config.yaml
n_layer: 15
d_model: 224
n_head: 7
n_kv_head: 7
head_dim: 32
d_mlp: 896
vocab_size: 3831
activation: "gelu"
norm: "layernorm"
norm_place: "pre"
norm_eps: 1e-05
positions: "rope"
rope_base: 19200.0
rope_fraction: 0.25
qk_norm: false
attn_scale: 0.177
bias: "all"
tie_embeddings: false
parallel_block: true
init: "uniform"
init_std_qkv: 0.019
init_std_o: 0.0
init_std_up: 0.019
init_std_down: 0.0
optimizer: "cautious_adamw"
lr: 0.00166
lr_mult_qkv: 0.4
lr_mult_up: 0.974
beta1: 0.95
beta2: 0.99
lr_head: 0.00907
grad_clip: 2.0
warmup_steps: 223
schedule: "wsd"
decay_fraction: 0.724
decay_shape: "pow"
final_lr_fraction: 0.0
batch_tokens: 131072
seq_len: 1024
doc_mask: true
train_tokens: 788200000
steps: 6014
dataset: "wikipedia_en"
Each number is 500 + 25 x the weight over its row's rms, rounded and kept within 0 to 999. Layers, rows and columns count from 0. Numbers have three digits each. The size before them is the row's rms in percent of the matrix's.

# o: layer 4 attention output (transposed), 224x224, rms 0.053, rows 109-120, columns 112-223
# v: layer 4 attention value, 224x224, rms 0.0221, rows 110-121, columns 112-223
o109 098:504533496519470493452502513503499489506480450516551520498479477500483537459514502539494462516520479494503488530474491473442501492468541452499523523480477481484488524527568508529484489477502502493505505509516462512476517522526490526458468487506483517474495497488521500519514547527503443491518477484512510503495484499479499509496533524527
v110 101:487507520500499482528477500550493524462461483483511508477496479479461471475462543470489563499503463494543486511492495483489461480526498493510508510515490487580517516500498501517529511519496475530469538527503472513499496470455500530494455549465516471515496472458517519441524517503503482502501500505490538498511456453500478482511501474477
o110 103:524543502486473522463505514505454479539489447460489518498541554506504492491522534490500475512537505494506449504502495555532514534490478500466476506470498532461482530505504511472505448521514458539535530489494521525547561463509486471508526511502519529520487497483462514507476501499500482520502515517527519486501523482446472496541538474510
v111 099:492499502516524481481480519499536491538504510536520541502551508435510525493508476511525491507500497490483481491494540498510486524502502521505476480444474516515550482488506547478458523544488508468469498480536534482449471505491504492496518528497572503514557491477469492456483512502470468530469546518477467497506492445518509522488523491528
o111 097:510521489469480535517500565503513500497553523522531460476486480490458496466504509511493496473514470525494491470470480464502502512498546529470541526482498473543521507489497471479498444498519524485456523511515448545504520526485486506486481483508459510517460514515492462544457512453511486494578472506506506483510471545524492546498497495470
v112 106:500493502530531510489527497511480452467509443525463500478513523512468533505501463503481472470474489484517467483456463543465491514497500480509484527510501515466546471512489446526477512512499488533531501532533436498466535467506464459506514460510504527484541485512516516539509521495492538546484522470496437468497471533469477478475506488501
o112 108:527460482465512491499493420471531533491558560500547531487499470484484535498478530502503495503512484509485526478500502498508521535530540475507511509536481500518465516520511505495505528473481540465467471503532512494498445504467507527499523500490510525511482516458518496473467467448494505495498471487476505510560523471527478526485514512473
v113 092:500508447495521540491534510487481490499513459503521518486543497460522460495519522499496495505487484454478482474476488449517525518511486508463454500512459524523445517434524530526488500520478503476474495474466487519546518507518490449505521479484494508470476494509518509500522499513538500477478488498484480490470473567471481515467461563523
o113 096:521490523498499490564491495535514554504520531476463460516456491495499515490475506511473514508520490498472533503460480468521529478462534530523517535480494496479470503538510481459490553479492497499507477516486475418472465489494491547452492491484500479508506502459520457472489502517505516535463482484469490506492481459522484486481518489529
v114 091:553483503521480539489470503459521480461515544474503477502515478513529538512519511493521541463502496531504511490495482490508465534450526480496509491511545526521519528502472498475501474477505531448500465468497463501526530520510519464523496518489434522468544511482482528480498514488522509472498496502512516509493499466515497515484521470492
o114 083:507505473515475468506504472482536548506479520528526462485502442517535485493516514509508469504441534492467491521500481517505538472483523497484524517470492536474512503516441480527502512521485490494493535507494506478509500476524479487478495559496494452518517484497514505514509513514479476490449529498499487488523511505459543497491464523560
v115 099:483466513531462482495488519498503522532522547521495554456488516561525450531530481508515514498472537467509529465489515488484499512502500496507508489504518479498460464485514510503447524557501450518466535500498471514438452485508497501519520523533468508459479480530453502495504531475484509506521548479447501511516447450507511489515461534497
o115 097:514518496496487484497494520524485512504482465440499542465489477494480481473542541482506470456530501538479490485533513467505522462509474455501487520489501464503536565496544506511483439540476498522488526475528502515517508539495470506534482499522512513521531487512487522523472517491505533502547550490489506477508519519523487476488484505493
v116 098:454531446525550485494473520533475428548502483522500451509481522519466516520538468512497479496499522497439478500462480497557485495482513492522504518498536488488466493488519510475471505535483477538542512540537492510510519534482486514457485463478529523463513512523496510508518507489511495510519507496514463503534480521478538522519491554530
o116 096:494474523491532487553517484513505523457527526468523505526504476466518513510476499502456544492472499569513522518482532482500528487505528516537506485540516544538527510482510513471493546495504478484450489504499494510465478523450525539509509508516491504514508542494538491502492458448541543500497502474479502493516538487501520488465488470496
v117 104:514470522500498521540488521531473480514478480480500504511476467494565513501458527553501486500501503452534496493446509451496541512493520506475515511545535484480525443537479481471473524460501453500489491469493468514472465507521530506486504524515511555515517483487491498447489513490469461526512503485475495491515496478523496474508495498492
o117 101:498539464497459474483494479486507462516498505453495503475500473553469461448496525549478463503516473488505473516513473483490430466569441485477537492498514515519513511493513531545511473526484532506489491505472514516513517544507509462489471502479478517516489506488469495499522492496506521489476526508513499495528503559470505525475478506558
v118 101:489497484481505547498542520496478475507456477504494455525486501467477503493517468474490521512520480512531476485503500497506547515487492498475484509443556518486513523466483511506508482484483520535528500576462530503470541503505451465492492491470469556532518476532472496494478513495498528489491460472484481509452524574471492487468472486522
o118 102:516482449536518498484502451488488491486478578490436495483492499489442512492451479531478542534525518494479492504477489510514432495506532487524518523506511504497516431500499478530506562476510511485512433499521469489548477502541496484475534460524507508516522519472537487459498484486497504498480515486503490495508496462473482526501533510515
v119 102:514524534503514486503498493485474543490476514486481499472548520485458509513483562507486515497477503564459475516553481472536487511472511506530522454490544480510493498516489473510469518472518516499510534508478510505506487520535516490515432530475476506482553509519487509437527454526496467498511479465489520504501506468487472479527504525471
o119 099:500504529497473481471508485469487505480489506526504471512532534514564516498503523493514499512477569446518502477458510506511450457507496480481526445496512500460488492493431549475491447510539494477505534533466463481517533473534501504496493499508516541472504471533515521492497449498501513494485480500499518489478467515485514495463559496565
v120 101:510472492473505479508484515462516484518490489542493509478549522480515485515496513496485505511499521507533485485473495507477471494502453488494506486476525462498462537508481477489484471487496487449554552543493502524498507487504524508479440534537497508468514503513513529476528518491495527533464529521496522462480512507515564498519532516501
o120 103:496515506478513553513499522511485487436523481462534536498508485507465456553506500540492483518478502509496508504523490482528509511489500496510521470556525509481522521514480585446450444540516523508497521466487512478518486506540513489530462495505511536519551493515494473495496468509509481519497517479504510471510502496543487436539478475476
v121 093:531533525533489483532463471534476508479493484493521472495461499553551510498487533516516487513528502482484450498493523484476518488478512498495509507498425481473464484576473489491533441453511533537545496448502489539518459525488471534485502484524477508503456474520509494537493505515491501509521508487494515512517512485534447470501511532472